{
  "n_layer": 11,
  "d_model": 96,
  "n_head": 3,
  "n_kv_head": 3,
  "head_dim": 32,
  "d_mlp": 384,
  "vocab_size": 1024,
  "activation": "gelu",
  "norm": "layernorm",
  "norm_place": "pre",
  "norm_eps": 1e-05,
  "positions": "rope",
  "rope_base": 10000.0,
  "rope_fraction": 0.25,
  "qk_norm": false,
  "attn_scale": 0.177,
  "bias": "all",
  "tie_embeddings": false,
  "parallel_block": false,
  "init": "trunc",
  "init_std_qkv": 0.051,
  "init_std_o": 0.0,
  "init_std_up": 0.051,
  "init_std_down": 0.0,
  "optimizer": "muon_variant",
  "lr": 0.00777,
  "lr_mult_down": 1.5,
  "lr_head": 0.0146,
  "grad_clip": 2.0,
  "warmup_steps": 200,
  "schedule": "cos",
  "final_lr_fraction": 0.1,
  "batch_tokens": 16384,
  "seq_len": 384,
  "doc_mask": true,
  "train_tokens": 103500000,
  "steps": 6318,
  "dataset": "wikipedia_en"
}
Each number is 500 + 50 x the weight over its row's rms, rounded and kept within 0 to 999. Layers, rows and columns count from 0. Numbers have three digits each. The size before them is the row's rms in percent of the matrix's.

# down: layer 5 MLP down (transposed), 384x96, rms 0.0515, rows 262-330, columns 0-95
# up: layer 5 MLP up, 384x96, rms 0.14, rows 263-331, columns 0-95
down262 108:496513509548410520454527437457437593511514487485485455563442464419492554475550599536453475517494389485469548560472595545398450526513460502520446500558479531510552469441432495466512514531507618484551406584542532556449421480569405532469482547530483460448533492526518444531547478449550618489
up263 104:466449577510450526511517581452471432563543510573500417512475498508478523392498530472521514529583406541438412569491497478441430521489461522541465475470469562435461429566569531478490477592469589639495509495454501554555504468463611456504564475566516564520557556517397486471563511485478548509
down263 112:449531452498482391523489553553472535453549538471558498458485465472492476509439490498532503401559476539404470565381472513540402562478437626524427474494491483552517522525511533514521488577474533543486531441453513543518450580466561569401536415473414559427552604489441530560491548511474524551
up264 094:486517553539482387557495545486480454610509460514526579557549519555437457518468563532487552567507542548510522542490458546552519436331445427519608553455512563602482487509554438595520476506470501490529480380517421541469451461513489478518478501496477561441533467410455441477483509531506433506
down264 095:518487495462495511458511477542526533338535567476498450499409474494536577478560465532577494444503431578517513537460487497459390474540505444541422584542487490465529493442549524462472554436551556505394562485492518505494524373578520495510580474543577527491513438528591439549508436417534430511
up265 101:505559528491501574459551474532502433416469517524504521443557459547501387507448544528510469552517364536432563397464471446568462493515516507411408385488469578562437510548516531517455538534504412475565475474417462523521471518451539535562517472552605484511527510473496491444521590413553537512
down265 099:525419535468485450540480469484487522540632526558543441459466455457589496512573466541472568402445544580462560525499443573526464423465531611530497530523489472500480549503521505339548515496505579481439512504436489411541447500518433504520481520440452554541508633536467437448517483477491550496
up266 089:584523484478531566448541482472509613539493528488564463622514498493493471386469474504490457557507514526542505489489501501531493516502479463466581385595493501406527516458466580476461374548526511556356470488396491463513533398497546506503448532503551463411535557476452494496510530505491598553
down266 096:400534438524422551515524505504459477375493545535508445448446358498517531465526486576488512425458535557586490526560604496466525599535425476486569598413553458498475544556511494538479481439539481412506504501507537505491441532453506583464408552506505598475434533474466503550470527538508461542
up267 108:467399494527633421461463413572502516525475582512521544441502487499592524553453482474536555549494456532541449545459529564479448630574488456485549501526469549585490442553419538524487477419416432550555580500442515480479484511529503414536469495492523584488517509487385566460545546472490473508
down267 106:536537543478429602536583469408491439549493535497446495444491534579472464454509539516575482449555524558468447401496417488485475456444534572459525590434509489384539529465532468422435570483634535550506516417547499476507464514530537478561627545462488539491470511495514461519497467481483538597
up268 090:524460522534473474495476538501552494529526565535602498457554495575523424506551479581496573538544474515484551557459441484429576472505453517503524523503414539533405503528493513436402564489440546505534531372559636410498443438506528560497509479551454557466437542544470391427415510493522458468
down268 078:426486480422363472559482560405510473454590559412481576513483478494441526492465544552569539539476503531573474493491496544530507477570565442563476438492522419564538504572377497516598479395451449430484519593471452530572474502514509572497561529492473582505536445463475506531520500443509497480
up269 110:423501499585460477482513498540488512454520535438524441578525503476419501610465418575523501447483455399406535558490518502473482557511497459554514532541620489570539489497465489460483562488529599486460556535446410474501536578425483523446526544520466471452449475583506564613564473457608547533
down269 112:576489527468412581504486577557525462515492448427511444594605474519487513505454487486485450472495578500534541455483467510524473512399502546494517492481502554478471449602465476489511453577582526556443522469541426455445447538552524339462428507519538512481440490617526458457618502501526455571
up270 099:523434431497504569445458615405537431431491518497551483423577490484436576516523474512480537478476547623579516517554599448445568485428477486412477442552580529443506485474576519490510502502494503512473531462499492471426491433473550440513559504372426541507500495532505491481480448509498427380
down270 115:557529486426556515452527453550473524582538542480432522452459489566474477596488437522483488424369604409563441428471607550446556454446509495501488531508493525529518519468567573482449478520417491481496503467520562559503632421429459466563509586484501541484427513497549485492587503533473470524
up271 103:527460439452477473546491479527514465519441472488508548563579457554465498540509485502455551467489528546447529569514467457537495486523573350502561594529562416404502543508462445492480478452582522499556527470411361540523468466473496443492413533468479546597477414452420464462556504612493498554
down271 103:492563471521442537437589467489418459542547542461559437587497501455525434359470503431520438540444518540537550447408566532501491464557562532442536521518503428497521497497392460416614483564471408501518564456531477450464542522489552459517578510539549576529498450483557474418550464508509472527
up272 102:518523444465562394435429523540601562465413574529495495484615539593588522479492512475466536378493590505502480471491539439576439427493468487545585627472507545566454417497528457516516514480510533502576565435457510486529564474446472539452519505505462442521504472506507466537437576475535472479
down272 100:463452505488558534461560510503442479451496488441493474562508425461455484462497483472464469534526584479498461491507493503458546498458555556577445477540485415417528541505467478497517477516479462534494567621531517535524601518540410622448521403529515571448366614511474534427533414587580546504
up273 104:434545543520469517493455474477504439529403502426522582475491510474545510625516541486584596446485520496536509485512476453438479508420469460528525446480458626542477571499472379509553532482476442512590488485508447554529439510455447512534533609421576412494531467503563566528439484484618470495
down273 105:569503398456451471461453530504475644481428475420480554528553507454421498353515528509455478532506524448539421537496529565596454457584594509453437512614536471510505457479545529519478554405492560580523529515457440552517468493496514466429469489490516474555513529437498499455586490559510526542
up274 096:429524469442557615543485479542507550494446473455568530387491539448510484591376468505553474510599514390475533555571468527535529493506477421532473545447492520527449506465438495430536565495482483506413514512414529459450437618512505542505434489526406544418485563576555530478511506490460512531
down274 102:413526450462491458438451484466445457515527521482419477631493445600459497519484431501538545469545497512550447505476535582434400555582550444550537465439485496551529497581450564565498474508393493520512517475605479460554553541515549521407563504472525429456498505536463524445468450511518547629
up275 097:517483583508561526507431577380444466524580475568521515441653379491496460511449412511568480496589470460516461491537537435420376556458520527430492443547432580509511595437529462532515533483452465540469512478422481509475543494558507521488482456487489527555459450487495456513481454479534554521
down275 108:510465429615494506480420483567535475506601464456477458389504576485500552516413523502466451467570523490479572524579445508534509515560498457390487402382481485540486527519571540531517480644536482456516478534482443479502534535537527422583478511533429528490498500514459530412532454547490399504
up276 102:508463563414476404559602409441547531513497596449475508503414432488523469506450474527453509470530552539516507554470481487480501505471442478529441524476497483471480482465496605546422446534555557605458476536434548530493402488497427597497468438473608467547472478417486600511549509508564592467
down276 100:537489550558524583506494440512466560540422493477502427491534488593456450542419485508502450495436468471484494428492504460435495484620513469542521498487572528485490527447469449422395520417507421541550534446448571429523547513507569578495429576489495527446516479582574670481474547540508535484
up277 092:511459481487418501548439535560515515561447550573456515470468475580571459562508495482505409510441447485520492568393637565452543518488537554507480585480501455479504573563584406550448381471548501462427448421474416571508492542502491548555534482516492465482485560500548442493500472501561455422
down277 085:468520476452547509587561370468522544476498436440549442510500514538492570393544500453462576616491560544460528470458459408468434509494479441462503466472530482489414509465495522430596511498468475536574470506520605586524487493373488511504478540433495433550463458585531481579548528548543521542
up278 113:407493458489529519531455475527399529572503389489470558595469524531538574564499480498504576511543513605542543504454600510446493494440547484439474459479468441526382510583519544435516479515413425527477525469438510507510403504490535548485425506605485537483514462429442557493478514567517443398
down278 101:544523623545394527493451456576504495438496437534478472488543429551522469462596532581495523489452489452516400378564422544487472443512529538524451537533527497433569454494525441451558473437485547601532455545456556512524589513436530427465480502552516483522529397568498467540565551483523450473
up279 114:430475488450486436577482493455523430460543562506523543592473511558570431498558476528498432456445612499541587493576507523494451486466504480449561422535441488543559519568358540527544516500550520484479449477466498468544461519396473563588531563517465415429442387518513540503478490574489496564
down279 112:503457500535512413520507475512405441420520637555554520490483441458474488492445494501512443462513580564432532497430492418508583499509513577501372490552524570472543472603558492501480514414461552494493510528561568500551568421502476522408541510543521447504453481523372427546480542494491559541
up280 097:467624417465475470573527556394556540505553498490552478471449435512485522474399478422538539466465554493521471391545532506494494583451517448456545417472518526485617586477493509517467512535487511451502528420483602495607451498435473576558540447492561522514534467556488587496536469470589502467
down280 105:514443418462480454479479504469479466502564551581522627377532500460513501521478491510536560563399500476449475541482458549546513458600492526454505472551434586475494502473478495595448464505577490492511515558401447495509516512505578491532579575433540507492418548603512407434537536486507446395
up281 103:472466507525625451480457494482481484421433549453558429573475527584468456605492461572486528517491470563525521461406460546537516530493403504432551482460439483485475631507526484563522553474526532502381497548443544505401437513512474595563483497443528446424439509519466515512455564485504448574
down281 102:514457459493419530570531507467437463568571454547518555404573512508578481441608498497508448440527447541499508511519476532541547497490559453426500474441415476505550484558542572465531462519500515457552437409536591580545422556440537500490528578473552583442496454501471504543382487444387485507
up282 105:418476472422509484579539559562495511490600495459571503470483517479516508485485572523486488550503478503570478486646493521535406423639525512590488549490484495498460552451447472438559462531517488435375489487488512419542546489510495408587434543436580500452432532538425478487488497460530443538
down282 106:504481602551598480435481466457503537502507518445455474510493490492516560605539485483450539443510505471465542549411464489497529567424528500388424474435593445506435519518506615394426519553519502534555496507485586511503458497436537611469576473462480483393503452527469541561470518519454602510
up283 113:449480480445482588538584505430434411579438506569538539484537502540579500511458443457523561508513518551542477454503530438465521518520517529482586422471509473445436462464597469531560555570345521448531399454538457562476452516558595525442555468492491526420469485550482492530485484576583487475
down283 118:473522500585515549555460455549564513523533551478509478523454472490440519494534524458448414587504411458426486416448586581387565497466529447391593442553518462520498502510528468584604517472520480504534395479492529566528543474439522537506507507453463497472586530454509382487427445526555547498
up284 095:548465491460556507430497585520574559467424483529561532439512486538544443516510421602540484476569529497515497500419458619609529474440496489456559549450581447516445515477558515549494516576495583374449522473493482484503479529497548451415500465588488447505552499459548474476530531579495430386
down284 090:453434495493533491465499492568475449451537566502491465556477501391525504460603379483585482500497518506474455540565482534429420528588524460552458552552381507508410479494541399492603495450452505624612494488544466513421453526470456525536535527469498504419482514544560479528442535515524544521
up285 089:484490422523469545550450545461461455540491504430506489586488429436495504392474516508451452528522557631469549528560473498646541528523429404544426501484529518545558452477478579502447479473527529539433492545508499522549458561486428407466611496513485505488395470505528539560506486406506576540
down285 098:507551461474610482535439522517450492496486496455508550519523605554528466509515493426468402503471439618475470473455547480407525462572516557421556470406507489525457525496528479483510448506475565541524529448551524481526499460524534433689450529522447525503477520493535410523554503527522574363
up286 104:471468514498510454545437480566528523538463497497532449529530571473605535493448445647437518489534470611593532497446441453425561440446435550447546542482526470498469420437507568463478463485537503465524490451496560576537425444415532546427503490591470448453456525496480577411545496564450468523
down286 096:533401463417436586517515505508529396483482494566552451508486616530475443508504551504521489513531587423455495443614542495520541535489613526452525444597489414470550485468515473449485434521445492548500547494629507464481426509441510506357539537522536522441515456502498462543476466486527565529
up287 105:477468518515495477416455448457540450542542535441427422560452514475509516533490518463495529403472505517491473502515486554483448562486525458432517387428361532571522533534504595536557508546603587550447474555476558438516529667432485428435562503497465464518548511538501504561493544522556486501
down287 100:509558455516547450546407426570520525443569566525478481488562481489469447470551471436526609371504495563485640439512483526520426553447493529487539480533375435449439497560574535423485594498474455481448596522489513486443544463475481582440505521524503460447518482496450471465494527520522532571
up288 106:476491564484558449586475416548449555564480412535592431460553491530569458518535430600504490564508446467499434533532526502511420436501480440587587452504605488555431505496500595549466476439442500532548472446500516444478554499553510471535471506466606449417412549566499522475487493433496451512
down288 097:491489501586474588521518409520479631566496480472527457448498450591441496493540481414478541449568554537492576447451565482429443489567456432370431527505548600492497452491541470373455515480513482536488444548473532491465470550582490588452511478529492538512475536500533501467443584516466529569
up289 097:498477413487506463531611625544593530503457467453423538492598495504477566519522571509454534539514525527540547518489594414431505408553516509423518533428505466530444556468535620519522547492575397434471541446452504384516557466475493509509439490495516571459473426443510524463466544509506502514
down289 089:507495451421530531469478558576445497524445548571492517510398432497554439462548482481505405524558535444501496478523509494535550484508545481564542559534570525526505486582490476450417416639578527477416466478555433471495518561457469492532573495528534387457491620491396445497511480518467548578
up290 085:502504491580500501467512442484429548513518511521426475467487470515526467422530524477552422534463558612630510525513493448530572483517408495522510491566518644513524560505558472431433482463568376514454604462472473462516504444544555487455482498515435442492455492397591415537539535490542458538
down290 086:539467508516615485501460410515536469464516496545568440484494568569542475549474438538488523473535435436480546440497555563565517451518612410513474471531482494493509470569520587584562510423478534483508405483460511440488452525488481459530444456487541447450636431439390536474481521453478617512
up291 099:436456506555552481427415514515491501541439491523525572460492512516467496542478582528388496396559619500453568458463452490386456522446622516513507534450442464578546506453528477564492534490435574489540499512413454428550503513559593521473500468495470464522557528556462432465421588500515455469
down291 101:509494454495594534470399535564488444615539508550439512485464424501437465524432529471464485552507561558570436536525496514519502480532492440541490458584430487566395502579540478493397486480416491471437551561514451540492464567503555517557495530535499430508558421465462459386515497498596579435
up292 113:516460420547491570507378481499416478569493460431513526547451548576432571535552508518456607508458545485538519478528497461475476545606587462570472432530433517457529482481463537387511471470450442512460480475462540561496421518492458481472468488509604530560575541598449450507613509519533455471
down292 110:513455459513477468562509507506594368392634544560572509497450481480477467483544524542516519547465502528439532475524435528488498423438487409454471499472490543595526467519498510472526497524550424459427530547477519542588483522467475498531462406609481520555468625476492516427511599544518474416
up293 099:471472531475518497469424547448524443392504565517468484515469598525468549454505473509550558485418539508508420536478447478536468382461496493554600426538519475588463521560487469469491542445479479518503488484478523409435437505523633487516629453546484519497531576527550603468440573427476446540
down293 100:548473517488472489507517465540561388482540488476545406581485557527435481482541488466402479541502455495489357559502413461466548422493437543502512517543494427615536496540589529572500475532510506494412512515524535524547510495382535596437535570519512520477493504453600603466450486524431505461
up294 104:445466479529581501498431569448497487511542436547516575564478498497520455446523508520505502465487491548437527434501467470506456581473442518480604523543469531452489575411422517443426577486423492503560591440415510524518485497528548588608555451363472573569476537511536478446430437560543535485
down294 109:503549545531471600592503583402485499505515479500382489397471492437393516528524527514532413447545519444432422571513468464505510528509538449488547533573477541494360495503469427512474544510556487516529513473531475572484430462444490508474534622501541588493608548485520425525544486546517525500
up295 094:429506513529461532509497593431458535489480586613538483450543510451467462442436456501564471507515455529525576559591489565489514498467576495462395511494476574570381498562432563465572495565509542516490502490519519446362538499547535457446481494595481575527481442565475440537516553522448464443
down295 093:498500473518548443415517492550445584510532552577608418462469487440399498528482483462560504592483487439447545495498610518563602476451499502534528518518525561486501606459494494504458508561533471460519525488482516474486510509461420540434544605576473436412482439415525552421438536479565520417
up296 104:478546419543595467480468434501514513526524578453493570528513523499476451490409498537537442489463606576434477468484527466527560561450459496497490504414580584533441539459500542507478464487481626466504490522456426466467551468452465647431560451483528508488485531547594454488397386473498525489
down296 101:448457520530434569527608549521471464515501447513451473451588456532439454428525492511453391551466476471472517489609501559522526466391554579483502480560471548529507462467485617500473518419383472455503526559534496537553448480539535498396530475468595571586548492482518422550498483483444536454
up297 108:535455539410382479574440496458541560487483459451535473512480466550444491465505499520452402467447514438591519454537547428471499610483398532528530483463566443479550454502546584490477502553505459490498523385405479528484460528544516554521472574631532564525516509450540490454552529493513616529
down297 104:543471492573524495479591490478527548435456491573431509489460532530523469558485473523494573416636545524524514512457498499528474514488563379474459508541464431426449452477555486514545497410574496565431507567518631578506479449457542464465477448455409472446557513572527393518544461515521565450
up298 106:542526552572528521527499412549457419549547495544554574479462583506535499528524455527445536488463511505597562542465407468566499607459405459561512522409542453553513481482438505481518525555458402435499486499466524501548419529481496482558453432518439535513515523604398477416514537620480465473
down298 109:494567531460493475479433524544526421527585462528445558542593644487464481532546514461536550520516398437545429569550497497488382569434514535485451472447480552542526617483425504506452528481448490481564557436539451444535517477591488480441408540480503423448497482505558439492559438487475497501
up299 103:507458532527505417380509473524479438519536507575497527460507553549469607578503484478513541511508506389552591546576491430530457469487518540533605530575482481506461556581508464492474482459499494393595519474461485476528437466440535550454516466362584485406453500559443518473512437500536544441
down299 100:445446472509550519435437444634521530485410486568406432489443435542519533501428405480477524465474541523469449500479558492492604626615524507432489558489486555398484459412532522441514519534514484499453418541495539518485579493562465447493510556452465516526517479549555543518520528531518582560
up300 105:539445504431520490495546539503496469611446483429502513493531535471523520399485451442504488621509543571554533509534507500462403446469565472491461411518438460567467622421523529433591456448485466483500475417489518504550561551537486447537480435581552482480447566477437511468581586526455590525
down300 102:452628480499420485484527519439644600469472544473418546465559484445478534468500452548563547400497484424501493458466477512465565490460461492490491443578579531499472510495517428538402414517508552541449484514504478533441487501462565514440540440523472474481494462518579450572462519556611596536
up301 097:417534547459488471462484571446483461516553538520544414454514498554456599561570510538468539477467485536508439551584482441533485593582399453377445500472451490541500576521553581513494473536587503567495491515435592456456465456431508537463427552426550504482577467520459483456530424440536513543
down301 102:511515444428534467553475522513559448489568481459515478566509537478531481550497457497455491462474471475533552441422475513409512525565417533465546581473441429466515538455521521622542497531433451447512591503436521421538486508527490485578497538549495485456565503568489433683472496484586414406
up302 095:500522440499415486483485544450583521481585548497570453552459548421458485529514509547495476474538527572444497560559514470450427451402389470501481465588543567583483560507459566556484484466599547535420562457458551488528615446490481588466479543512575547454503501532446472425506526431426498525
down302 101:504497517504512403576590478459532517562560470485467513485449495502534586534580503541484605482481496452465575614541597445432516524408478496472567416458448551514462455471524586458486561509464411484559559427522499499436587553448560480466528513430466525465453453477499486398473480450433536559
up303 099:604441459494485499541507591525535553476464457507453499520449548469446517469524593506490479496425580533481520607596564586453444464498409418415518494438505521481561546439507550509516518552478519622526403487462541587518584530501509521530521496470478527405444504480494397498512414456438517459
down303 100:531528560588499553478428425449553473556422484581542496517539481603483428554577445540505537558592350459503532537536486467440465421502518541537452509536486394540479477537514448531501383528536501454483581431483487515550521464516457499516438433496605522554430524499475505491531512444445526442
up304 096:466553459521555525513460515503479447519527448521518600483536467460565459538416591529530415461426537465440527470522511436529463470527450538452555500395529474525549495434577570552487567566504439394498546512404520507474510557557547513536486518525459457520504468544527366483496445354585455520
down304 102:470472464579500487567504546536499469519572476529469480521510379445442579426495496499594494432527455547578458553479491516494610573505530479552438500459502470447468568564434460461493421568592534498517510500529531472469442410486485634481410465461507498491461404544561603572498488456498482458
up305 092:451465464483547525462547534460471447501526498501529464475532502496508427483514543434620477565508474612500551580530531550420537458570432549367526516498573492545495502503534460457445433549404514466471437582478476487523479586400575532488446530502549427371472514541527553582480431536527520504
down305 100:503527431417521431492558560567448593532453459566552453480538541551481535499447511548426512540502646498521523496415427475500565480484476456496480477491509500499573429539579452530539373488490454435519491579520509502607499524461489506528519472473438459555583523518459533387529535509387506429
up306 096:484466444412474505533394464557510482585467438555424449430538439532497473469486432547525476419521606581543561516468505481490490476397529502468477545471503619495481518522428515536507475547509515602454617610458444485490546509518521535538470511569473494443554480484465495543412577563448558460
down306 093:536529539469445538468537447431439480401483563441440548538539452538556493464548458488470522558586512458463500483460562499433446598426530538479505524419557474479527458464367562541462567460576471518420440624505516512523460530507542526430496574411582451578498505531518495536542554579496491489
up307 100:589490519494464547458604527564514531500464493370472466417567396572508544519466578501431465436422459510549527527446473383449517531463520573413496534518492564466504563471472574457544455488473447438515597516524497494484515536429497518576507424556563506391489457530509547488518572535549498530
down307 104:525460498404521383497507454493426468469467513491521508546497525519490475505503538476437498517499497526512493541491487526592409549486500365525515520577477538505588554505545560511533517575559553484459407470464583456526512538565483505418623510498391526532431457453495521515365489421492621510
up308 102:522577619469562544470479474402436389433495517510535513523447551467527493368531448464509521498488454460601496400533485480545461472488521498474517501488501542464518420555492456448498595555608436537510590517454446476481534474431526525517615432546499531554469544435584479481462462537535545496
down308 096:541370505559463420455531522438401565452574596519491473501471532431566520508476470454567528557522533501513548553419453515484557451512468506501550493586512559546475509503408526509578485530473433545607466532544430502459465588524417562496437510535547439599507445472550489469462491492452405477
up309 100:543447510487555455507580420521523411518455543544511453507474489517476431535477499503473548531482496547455486508470471396441491425433463511476568490383388463628430478506490523468453521468501611539569624505514593464613509439509577462478551514436520482514443462545524447497492496523572475461
down309 098:510477437447417502500484436454510483569538540529461549555522552410465427561538539426493459472453512518627481413533481487494605395498503517411462515439565470506515482474463486533502432520495457457499571574636500548537482556549455546491533536509523581504380520438552588445479535461492501537
up310 092:484546486468479470547496477507442522570490419478500471415462470415580567541442470516508591517526495393517510475584497551474533524528443450451406529527486528521486533532466475503470414546494535522547592557385500453463550503357477477427466583518537573497571552580448548515559426451433507489
down310 099:563489576507458540416494413449573509572517508540504494486499463511581482547487504487426428504425510539540442511490358476503492475469472506497512533480516411474477612451430561594567464498415410437478491448596467515495423559540518474563615543493584488501513449574500510572490516495499477568
up311 109:475469502482364578471567374513537556594574535527500525481425470502497565457439531505477437517536499479554560519475448473546549537462488450555435524449494517494530550475507494473532444496449472531486369417425591551667556447513431497512506504555551532485573476484488447546548489507486522513
down311 114:533517454538506562512470535422461529545446518547571506536453497535420465526522482444440504485531507479537527562481560407439580496450510521557469442502523531496554354504559555450577414470573524538523562448430534584427468502568483532457437535527523559539375451450537540427486424520408492512
up312 090:519450548492500480476575519554478518615510478557602475522436542394461484491586443507573472567459473531514411521561551568425520478483496505421479661452489505441468519433513500444525447435505481451471473516558468484542478470561608528588491422509496472469432608484563506490510490466488441503
down312 086:484404578462534422414495422451487537449571499592508516419415403470422492489496473564446459522539540535483484452520545596528471459484506497555495499485513516542473564521431471471567461555526491489474565588507471508500479485452468594425567527482572492470428476514463459408513530609458529624
up313 094:513478559537471497477510440556471550506487500412461577457552523594499554551493406497502505496485519495609589523422544523485407468547523514478494614561401510473513559560497472584551374507501413561500495505419502404451503484388421498537526479527451432527510499572467492462461567529501512526
down313 090:492532453532482544465518546445443485494470507581527479484484525551526427449562509566554440488495554470487386512536485509478490481448540495547567388460531400513546552470521599448395548502461585472467522499527524471518488487566618494511550557482549553526463479385620482489580400451515490422
up314 093:432525588488431439533507470585480490437605515468590512500475502522411517484446490488439580566538530468511568510495521431529544450495487348558452435569482560502447500504509477482521460443493480520553441575528488548540466558413467453477511382480464484564487547510583458566436529446474427566
down314 091:550423483546498504499463548482546478485516523554494446408486564512505469491439529465549474541501571383494511534444554529544502581454528443480597431609466494440464555488512476530432405590590502493545485445497512481473475526508438530420610511441530471546572533584459482593388486473457471437
up315 093:530468502579523509585550494481479574511475516411479507460590429515491487477511428600397521600459472563490529555398512554541469527362583569390556471527502518518514526482399442531526425476420498509518577499454515451435498453459499456483498517552419498447493499478449488519550532546546545541
down315 094:504445448441485448433455628473518425445475566515510518511548445577538415469441481450555525479422509461405487520483487586454566485531469530512500466509476422492532537490525451501471557526362490490507588518567546535435568501425564536505604478580500521500502622491481469504451482601519502549
up316 102:505526465497414473597545598458554501518481542518501451563411507486499523460589519525556487519407484520539606386553408375425501504497488436441447610474473471491488478413528488517460567555515500542480510542496482500530393592500469515518531545579480467489534532503486480516461540540552477613
down316 095:495486437560524593523515494469504516491539368584594600465480549543482595499492507470486547552554504538556505395503473546443490445494462429507554509556481432413600438499479480583566483436469515495575514446478442462409505503486542490540449486441473497475420438544559520537467564487482394549
up317 102:446447467527452556503516458497525542482567504538486483450511549423522562495546476558494449502442463522558422481518542416531603510513531603476444526464408456487483456379511542553469499503460406399537548476437448562531534480551490573473521385553428571418565478499582568521550456517510465448
down317 103:597440540531536503472500483458506560453605509578513517530453343465515491453573510572457469488469522601557460458543521483499616562504462460473456592502566447509546519511474500516538440479553522423453440485551495390465523447397523408482524504487550446507547421503468492557527509555546529445
up318 105:450492542469507574517467503434508513525436528583467571532479486500507567450483549476451436623483461459464528428443489458468556448518529530399534407519454610488517561558480463502547440527490454529503451553467523499441580501498545574477531493575458418411574592505482395514485535482566420585
down318 107:515508504528526510538487457627463462574485459522384479572506565473548522469554498423514418549515430538484503494570557442411439478523477555479485537555422503503520480376535415443388495522457479558431574465518605495558521594496486486489450435456499543465516539513495502628487474506490511460
up319 119:475465440476468584503501443525479429525392505480509534481505546515441513463467497479516615494537566536476461511542518595486537509533464371466493559497483535413523391521484583415511539434459395565530524521511563469471495491394444540609502397502498504596564556460502471538457486490554482448
down319 112:512519558462529581461525516538516456446503397488434466497563478399467513526494474538458538489550535521449484393491432568475380534440473466550517476521514408524538504509492532469421558459543515538505577539530531514451526511556535495404453543437504473614568499547537344547513461450549598492
up320 097:546561407413429459477541437419473487539513554526475493484438514425417503526447468491512532449470507511583508461502533533493488473531416473525428534493639465500470517559577584484515592534534488558537365550473488560526429504566457515450495411506585583512531428499537498539551465518463457570
down320 102:442486459549561502551551540483488498499534438425567478507550432598557500453539582501454380470600503543485495489440448448519502478509439529513538632499452548466482489522509548419537483461511445594522498374488546468536590544575515445403449520480559541477506406501531431428507513482458474512
up321 103:513463451578508538498519474428509447505400535537463525557608517470469524517496432565455503474504534444431456506421607550441572519485519525456439522469503505512526523467550516437511492481466467550393398427452458533502509607621576537474498559551401546476525445533497486448600493451469542434
down321 087:443498475538582553413513465456581487495496531492508515551488524563527539439510517557466522460476570520387465536512568482420539452616503567485521411540476543513427474496524507485498521516446496408541457516514540584490445544503562600481516529338544506462426453488527522540438491452385424465
up322 104:424518540609463462507422560553494469441488612517426486482420527538431508520550466549462441452503503483479560493510541498443512509513487428448581530485521455466512541530455463496504621422572547540524463564519522425492486486444569459452462399423474458480479413528364453540534579497533556465
down322 112:456466452579491555520480575535494430557497478548416530513515545423481490578359397441426504546490422475493507479509474576526431480551524454511601539494536528555481545481611480515581440479578540491527467549413534483589538514429496470464467547442441518482478474520421551447517473543579556490
up323 109:482509589420551499409438446541464510447510490450569490443479524520492512574500630495502433507526509453530510492652522458543560466444500474638504553484536509509450421477419479387526461454531421467488488518458481450501456564516561474475474496505609471530522559511468517504589546548446442550
down323 108:330527438489505569521396529484558573524491509511549506464515395450595566488479550570511499474484471506543494489528439542465451485525472549393518535508475578522522486500499472461487531481534477531546561465508560473560614394542547543518519478504493567399465429516421530544464539529498382461
up324 102:421352588470538548532568540535507524492510516407551444485517448561553568601495469551514433467458562562502488549569474577459349454485464511496450488520510540399446463534530479425489464434531533478499458497526491472585465553549478523583561538493554460497475540551560495552474461505508440445
down324 093:529373515473494518527505415622496546376561436456505540486461504560540543514476555492411529527552454575512530499503496550512383501507443543477445517479514484522413577454577545489484472435456495519537452601553437400509517502542453572573532570442498485548514446548567490496500459505472453420
up325 109:507530535596456486461574527531471438446547569407479449643521486441475618499501461546400496497388494446472481526488520500456520585529519477516430532487484443518508457473568564566480634490513482493463574514460472465474548541516401503421448453539496457449523516502429523456554457524523584527
down325 113:530523582568526497550440478489510466542489432468488544489555485481454558418458429502465465447403485516473462494567592474467464401482545611510561530553446456471462548515422451422592487496486553544464496511428460519529538455492500585502528465500463550539508488521563572522535483391610625438
up326 099:532526586456598472387411492554517501599475484399532579445511484511480522531462467561523523483519605551502480552480562501569418521533469439480509455476534482544488556450468594505513412505479438512471482377475568449480547440523522429464495523521530448492478478548523513583543386503611506503
down326 085:435539547546382501555592532442505540441445543511498507542476527500458460544515536436483490540445453494409503472552430496491558478517510534449483498481489523471551526484424413524480531524467497516485429556396449519538547529445450581453489503522459598455499570394438574511545621628555461444
up327 102:472555477449461565467442381583550476593517449485581527384612455580487473523434486510502488469436505479537462566531504534554471501507551436460446484448478430506455508461395557497609454548460484520435553458494555530535442543491417449508565465554517472523550490434444483548485502577566497546
down327 101:439579527461471465496489544570474489490504515439530517584506538480437444498529431495400474447459504525412589526487465435469547504391628488463523501504600558500531470541524481485491561546508454504564533467490449487514537547490455450422425445502514612537549525550569479439438440554421599421
up328 108:442574449496467539417462506501475500457517481509580560506524531551453484502451580462542531516501507556449542534605547545538581566590404555462528523451447522555499497511405388496440505483520531516456541556387517475512505475445463544536479468554494549526512502619435365454502535529403478455
down328 113:496555498507466437407465563438592525456496500457434517462494467582399541520420544522505490568512476472489511419485546471524520471492602428486465475510511616494502535559558533469483526373364484526566544535432369533532530543508557538438559462499486499519507532543546489500486565487455436577
up329 100:456502490445489541480482584479532432519511546466398571546486550433440483469454605474446463539505511573507559488530532501501491513432488499480532485502491496468510580560475615463487465556551453515529381564529507479444440558370435520475529551550519502467397586574572489470506640478472534475
down329 106:455512600475577481503438527568564436496417488513468524457470527519523541497579509498516562564510512391496486518563517442498392572472478440466497421522498488489511515603478460581545536595622433486474429499568472485484449586401489455558529510545474447525443526555494422505530505427415462513
up330 097:508450553400397505505567469443492510491446549549461447428475638433441489536542562484464501530566477521535612425522439466475456577487547479476454484555495510505441492508569466516498539430441479549528439456490434562562525391550537443505522508575596519476488527498490618489573487565539490518
down330 097:443553516479402526543492510526520527549475409492494548585436525553420519462568421480556442503539413462428516470409519493487614508443516570507534481548522525498421429518520438503556526489476542455591583586574482517456512503519495587485509577469420451414418461588530523471460488546439481516
up331 098:509506566476414498400518499517538461591484471529544482514461512506474602361495503418494498481508485592617490539443500574497517432489452526459538585543482474428528491570493498524423469496630476541507557541441556480490419464548570593438504452441516530497465538467465503501468569487538434416